From a checkpoint of a small transformer trained on Wikipedia.
Size: 16 layers, MLP 704 SwiGLU, vocabulary 524.
Each number is 500 + 25 x the weight over its row's rms, rounded and kept within 0 to 999. Layers, rows and columns count from 0. Numbers have three digits each. The size before them is the row's rms in percent of the matrix's.

# layer 11 attention key, 256x256, rms 0.131, rows 184-191, columns 128-255
101:515478512498489477486499513495500481455560544540500501464507468504506520506450507524488479485482494522498494515490489454499508548517541537524525515512516534528540512480514512508481520501518464489504533532528504492535529517481507480506515537485477535520513491466501523469462496509495525496504440474496517516488500490497503525463468521475479553474486479551561501518510511521509473482495
106:465488477509522499508483473493530493507465507440508508526525483491505514478494458480527520489527496497468484497447493488490492493520491513497576489506504501520499535476471516532524506454507480468483486523459521499497523502484531468450521524468565511534533498547480552488495473497481520511516497461493501518504486557524477458495509492511439495497480489506522490507470513495456540520466
104:493513501459495508485482507496519484528492479493453510540481489476479501520523479484473497513539570480499519493495500475517488491494499453514513512466469532517511517495523499490565474490472512502496493488472521461493484477505521495494484522480513503540508532533488533514444432506530504505474512488502509506540481498522507526472504458499489511510487473481523521474494501489486547495501
100:499500525518515473464521493509475497511498501501559514476492484456522483473503505482523505514522547499490529466507491478514528489508553479500524483459483462513496493481473500488524518485466489481518489472475484490495509499491471508511536477468483543497475515479446507563448483540485541471512484515492524494566451474534516495490497512507513417503512485512476532461510468512501502521477
102:500498546544469483494492498513477497491463460487534543476525463485493482475510502490480487502501510490518463548463486519501508500544472508510515536516529505475509475514490495489511475549492521552490503497491519438549521490513529509509478487500483468459520519547460507495475523502470476479537468521470461488478452458495525500486445532539497448493554497488544475510497479483468498509487
115:514548526477508485529479516494457510500485457540475513519475493525476484533533504472471461485456454512492494569481512482521506559512486515503484469513505508514499521488464510481500463515560495502483492501517525514561480521490552485538489520530501508504516496535455508491512526467509486537500486505498475488515478515465496525544530461520495550498524516514502457504496490511513530478486
089:484498461504501459513488537486485487524491543503513508500504517451512496531447529553516495485478472520528498487505503500475503533473522518470533482509478480508498498467503509528469486480521499473457456497529475530489494480540465527420518552463497500477523526509507495496485531494484509538474496517499503491504533527468486489480514518488515487456483491516517447460492547466522510445500
128:481496472576506532481517486473501489487501500491510532501492531486550450504450465570564499525510520514522482451520520539477494463452477489449501501495515509508482471506541487510505513511457523497508529518506468450442478481495448521485529506479511483482519498498515491544496558521487479527519504494457506518546504522494522484496519547507525462523492517478496490478459485498533492515502
# layer 11 attention query, 256x256, rms 0.133, rows 185-191, columns 128-255
095:521452551516481454504515493454456524493504504516500501492447518497485523503521464497497476579498522498477526495538526517478493532492509488485495513487508501533485521459473501541524525510472482519524496509496514526483536529489529524533472508496523499536478475496480458456510486483462486487488533487507551509485524487535491540498539477473492512494516530524515524559536490522487492468514
088:477495532505516513484497468494478507489494541540518533492512474528480473476553460467469520532493531500471540511524530516513507536466485489456495557456495501509536515509443499473492504516508475471450505513516507509525537523508540496510448533560489496554500517467435460506494451495496541456509485539472473497491479511527488544521510484498503521506477510508525463513554481468499528516486
089:459469501514484487500475523505524521533541521523474520476468532485544478507498473492465528471507537471494472485517469532490531483502513509525467506519520510467487520516491507522492467522471471500488474471440478497523541517484467502473485491510516497537488503529487488461529442484488458494487452520488487482488524527473512461474542520485506542524450460503495486495511492476508460484475
098:474544520536462517505529500531470478546500454495519559503492506477508501512501503486507526503480507486524503510509490518539517466532493513493468507506500489485505506499448520489477523497496511513470521463475531488472524515551473523496545517507528491496500521483499520528468530476491534474465487466482498542531424542512527516519484506496493456496524486547521482554462508449491520489510
089:550513518497450481518508510512462481465494440494472457474497467547453518501527507513486484541454447499493459495516539477516521500506492462500524484488477524503480509437501490482489517515541528506503525495525515557485457496462540498523514476492505480446488489490527503504544525459510533506498512491506513500487495468452472504499482474517510483482505511499494548507513482537515550524512
090:515483495493528479513481546500523496468479465520488479504509530422492507514492495494506487529555478451482470461513497482453498524504542485491510524516518471492461542495511480495458501541482512442481511526497503538520546506474503522485454506467532529490525480463538518505518456474540469528511530513552534465512514484495461491539479469486507545493473527484509495490486499476485484441491
084:504487501566522481504483498500542517497476551478506492507555538453555540495474520505560519507463502488548515474478491491462499511476499491543499520543503538489512525522484494530478493523476461497507529514512498525464555513502453470464520535531494527487516510525498481486475502489511500509478518504497501450533505529512488497504487552458454546521476527519487505445453540432449479530494
# layer 11 attention value, 256x256, rms 0.129, rows 128-145, columns 128-255
109:512545478540495472495477494508509552553482517521529511503485525455480525536505451495490491501475520529441500500490481481506537514474554450491523487486522512516471508470505519504496491486547517501491522531494505479466493516480510506499544484493471491519439536527481519530532539510488529475504503501479536502522482519496473509484491494451462478538495470536540487494494521490522534487475
097:454510531499521516491540510481486479484443533449484502495510485520494512445527499524485483498511509519460520527524494475542429515508509461508506485533443486474499485560471484506521514485498494544457512459497529499496476521562506485476484494539484515492495544533494452535489473499522473512466490520487498510517522503442496484490526476480467469510545519499516514530471505495489496499508
110:500486479476528517500551535509490539484478523482426484469519436490480503507483515486494474506501521489488471497505507535507490514534467547492462485482543443467533517477501516485441533495491496513505490523493494493530515487502499497532462497504512537462503544488478516510478450484515518502507448490477466503447510482504474462467468496506528540467498501532477520491522510515464485493485
089:442509495492510522499507510508544499447521501452509480489486470462459486476473520463500488500473525501504560491486467505500489518515517497486466496495456480499536492484510491507503503469518464487442504514510537515478470516507519519469462511512480536493507494471477496531531515470494475526531476482474467510507487551457501495451496496421473486504517481521551459531462480484493497519524
099:479472497456498510506510473477515530482506499460521487456503529465516464476484497517488494506509548506505514511503545462497489466511475511512460506475487531451520535506486485528459471556484469520541491445503507506527539505521523528491510487507502468505500524442520466498469493490549475468475509516496481489473498486471462502521506479546505497475509516489513557504527483495499512491506
104:558505536509473494494448486489463497520526479544495508459504506499451523498498513509483496508533497524473539515509450478503513569522486536465482491464484533522450513496518463478494472507479460507552519495473510503482486479469490479496488460469492503492489519471487511541524491553549489521459488538478549523523542490511480497515477517450497524513499441508523473495513537512483494466505
092:523531493505473534499520501507512494479522532499495440505482445493515503506469469517507480507471528498517540514495494485496526515512509487454519485569493488519535492529465508489503466516525464453435474505516491469461488492534481502469492497504451555521506487478505504534508493494509518486534454509493504486497511534471520524460506489480463507482545504530514466533498500485524489495484
091:477493499523486531497527490515502500477512523464503488479482501491503496466492466482512512497496532464512503478503471473501500445471517483491532477538470495479488503491501491507512458508522527459462499507529509515469468506490508526460538506472518508458528479510502487491527500507497473492517532533513479506528501520446507496455493478470482467522533511506514467549462526473499519530504
103:536510461529506483499493512513496459510502502526506489527497497504504514516529466476475481500515429496479508536503481480505497569459510501499538512535509514496452468450472492490541448499508544464523523511486523524457488516506502499461521502509449479525522457488512525511507497540502495520480485498502512493506522480542516557478488521503469510475504467509523440490514525450521495536492
085:490528547503485508487472499508480493479522485472459492581505492518486536490512514494499530502501516495508532490500489543504484505515488510485489526528461509507514493546501506532502479472495551494507492535510491544501517484496491511526508519487535463457511496484506458533547490494486453480507462513517456535537497503508563477493544472487502494508532531491470502536478500469536526546483
102:511466479486478534506554457478504545503510527531464488478504496501500473509475509500512507506493488497512485475527469569491543485481485530489449507441522454526495526471507493504474502514473485576516481504502512521468511505478498536500516478482496478458575529480501485508502505501507525485487504543502476509512509486525476481520472492500534477467503433487471518556519523492468476508557
087:510539495509529459492480458482514485522506511468468495480494509497534495529512459553482492506494476493483501481470508504485513504503515455544500522513543484535498494498497498536473551535505507522485523472512489528522519493512504568496528494526527483489498493535489480479485522518475528458494501518514487519499507474505497481523512462542533499561483494462502557534483494513509519448502
099:510459456524532499501494504510483491554504492540501500490497498516522474535504510503503479503541461533488520506532472491495514559499482503498483494479554477518489486477489509477449506492488514494534486487480485521524496501516504466475540493526499505525468468481495527504503501527508521531537501492475496476491495507533506524485481525509520475473461465531484469493524512534458495478566
108:492492509503510511491529528535473472459500535527505467512500463553451510469489518457511510504472474525487524535506491524548465507519514516464521514545496501536550449521481516511554478476539513471463492540518522487487484523522471486483458485515482484521541471527514496506509485495465470518556462517495490490510493550467537505489517501486445474496529505528532490521467502529522484488522
096:601533532512471487486502469481438491544511531544500533486508478513495501466510499528465469500477446531497526489498510476531488532443483494508514496515495466544455520494477465491523507490513549510528518475506500523481507469488498484500481470528497519498548513526502517487530474527497521511471486553474513533491518488518486526479478501491512504483523482478485475526532537517466530477500
096:463522522483517514507476472510506520525478502494451547491511572513530510491517507485490482498525520498512487489501499539507464494496518475489477508490475498462494476476516493541506528501520519534557525501492524525508527515496527533505510497553568460473445510557528499470488507523488462462483532494557515539539475485505461461492500507502542500540498523493458487510482497498493532515488
099:504484523510485538489476512504464464489535474527455491521475465523496523488518452512489530505565494525516517516510494480493482514477510509477512468504513502468504502512480525496488438457500508458484512544495481529502478455439471497553484530501495469542452517487501530505494470523532487542507508497500500481473543501551522484515517493519512512483494481504459497470523494522519488464514
099:495492524484550496492507498531502485506473508517476470498495466473486521481519526492493539507460477555513506517477478506485502492512510528512474507532491466528549502461465526501460499439528550453492501517507517458522544512478488455512458501491491508513488525448500526503512518444498512488497462522473489509500485524511494489462500504534471501508489524523517519525475482476490527478483
# layer 11 attention output (transposed), 256x256, rms 0.0993, rows 128-145, columns 128-255
109:503549512497495478479511488499499486501514528518487471490492501500539478477497532465525519564539491506518487508501482459492474512476471549485508433520494532480513513484488498465482504500517488523500460469482511545492503500519479519482460475502500495431515483509468489513440480480482542517515542489458488473477541507541481493557514519494503474455563523512499497509519484463515504489532
098:456479495538520475498517532508538479480525481518498511502486488481489494504511517475508488460528498483511492454503514501454465547497511484496501479541478486495481459460528520511529509473559483486513518482501524493501518501445544516514479528517526531509485455509519502423539493496511472501534509470561512525510489489495514508477535502555536512524473511515502458469465499495512479472519
104:512495479537494486495508486489506512499484498500502484528491484482507523510499519540473554709473502483509498518465524481502515502478529496518511503511488520504495476532495459486515490501460512484465501472528494499487446502476525437500536533497530470521509498536510494503542539518513506520475493501524500486544501522516535534517540488501464507513470512510516499448489489526553478514477
091:500499475511508482516544492489533503497532513505515534482502485494512509499521507481487455422526498501516472490484494450524431495479483456492483470520499523522484469505493493535570487542550495478515514469505481488492542508488537461516514513492546505506470461542486495486491487502538509538483516479533514486502468477552496507492523571506488498518485541522501519465487472527486508490535
097:476515506504517492504481518505519511484497464486498495517551475480491542568483516539524498603460549459502506487525492527503556515505494502516472467500514490511480494478566520461469480476463478509471516525496499470472462480541465502501512492481494505515498502489526499467474496524520491539466484496521507554478508502485471474463485475517505513507489491496496482520534509504489464444509
102:504515487475493471501507546492476482502486533508494477462499455526525480533484502500540504601513524472512525520502539477482511481508474536528549550539547502493504535495473548516496470481513509530466506516493491544460498496540511536493542478489476499464513503518478459510476550505495551468510478486520470480483546485475493531473500551512491504463500475495509532526523460493484506505560
090:498472475515529494515486525501519490480518494521485513519508511503493502464520487472519476497509465522486491502548493487505504516442498471551494505527484487544515497512492502472529471480499522493509489454476515496522512530477535507515467498479531521491481489506471512485480514543524464533464532524533482488510471503553471479531545544474487479493503464489482538494522498494469493480544
096:503483502503525470478511521498526505496505477508475514497496526459509505504505471502491475245512468499501485503487499477516458499498483510498501460503483528497467438527503493475495507505517495505492517500494494500536524516465527498534495509539494499509488492491485527528504495521508499509501509485540512490512450485496476502505499505507508506517508520503473481481495485488490481468497
099:481518516480509513485464502519447468526492525507467496470525489509506453505482494458509477344528506507534476494496497492506491515474504507510533508545564526508521551525512521477507509473509514491496507506518522523461533502532528486532478493460500526479492511491495459505497489519470487448527502492485481511475539510498521485503511498506544486462525495481487495512497488505469500529529
086:497492511494513531521515531536518496497567481487468506501460514494489501494519481493479501388456517502515487462497499535496473497514507473490483473483495463523494457466478483486523497562551502490477524479543493477527522514464561477492500482510509487472509450501489517476552493510516492494476538489518525475485471458469485525477494522512496508576495499506520489494530507536489516494477
102:521526502533520487476507474480482535509473505490478511493547518505500499516530462541473486451451523498486545510471477499501507503482517520494525499537492492526478500532466485468504479520471473526460502497487496493504447474524521487477559521504476470511486485523497452508468531527542521511495475476529468516505514515489525514468495526540479539521478488473525503465473491514527495466523
091:524497501517489514509500510533474487463471466511452500530520563489489465504522512466457493622482523499509528494528475550516544491506520510491485445493478466469506527519500498440452487514476477508526456486466509500517458489523475534497484490494485501514522488471506500538471515508532489514525524530472508471511490508492486480531479482526491503510507496470522474506487504463483495480480
100:518520495467482514479524500492490494480447515498493487498536480517511508494502526507518496691516520504507499537530491497531506499491512529500535546503549494487505581493467509482490463496475485531514512522490505527467509504530472516493500491498491473495504532499481444504477472509489483478516499520474489525473546516505536499489494489489513499446532508498506515489508492488491496516522
111:469486489514525491502527509487513492527530526499521545453489520503507511466526457464497434574529463523515464461462494528494430510474499453494497514514506483533506464483503506498550541503532518449513531448505517502520573509463553479528459506508517528492482491494471513452541477530486491490511546471525505498506492454529488476490537502488508479527488532497477501473464503506506525525495
094:472478515494521527484471533509490488474482524500531488509484522479504488520540467486513543403524528462498498514474482494480517480478524512518544517505488517459539503535459516474495493451455513515499516469458516480549501506535519518480484478497480531483535467483487474524537502501480512465563479510504536490520517529486506489494535515513475513502486523511481516505464506474512515485517
093:494515497503489493464531501504512536503481485507456478511494469501510503503502507491476519534519559484503476505514493501506492489519528537409475446478496505507488496516516501471486512523506450455494513490559495523507496504452511492531506523524466477499521500487524512529539501469498509525527513470469545500508492526461517520489475470525527511550487524469530436475444493482502486476467
100:553502481497496520521488532504518470484480505526488511494475491520540498455489492499501513621488504498499508493514533507491502540503487482512539519483561453494497564462509495494490473525515514506451519494484451496517504523485493497521519498491515488478502521500533477509470534498518495456506479526485468496474542482470490490504519532450481528532510477510496507502533513524526476558489
104:499484491507519535512512497520553502521534542497505545505491503490493514483513526482507473743502469490488499471468484466493501487494520466488493477477493531504528504477514501488512528506501500505496491484483496522555499526485480453530487524517508488517505493484453521496485483516484497516478510468508499493502492483479473506518518510489467479514488526527474495488497509533520509520493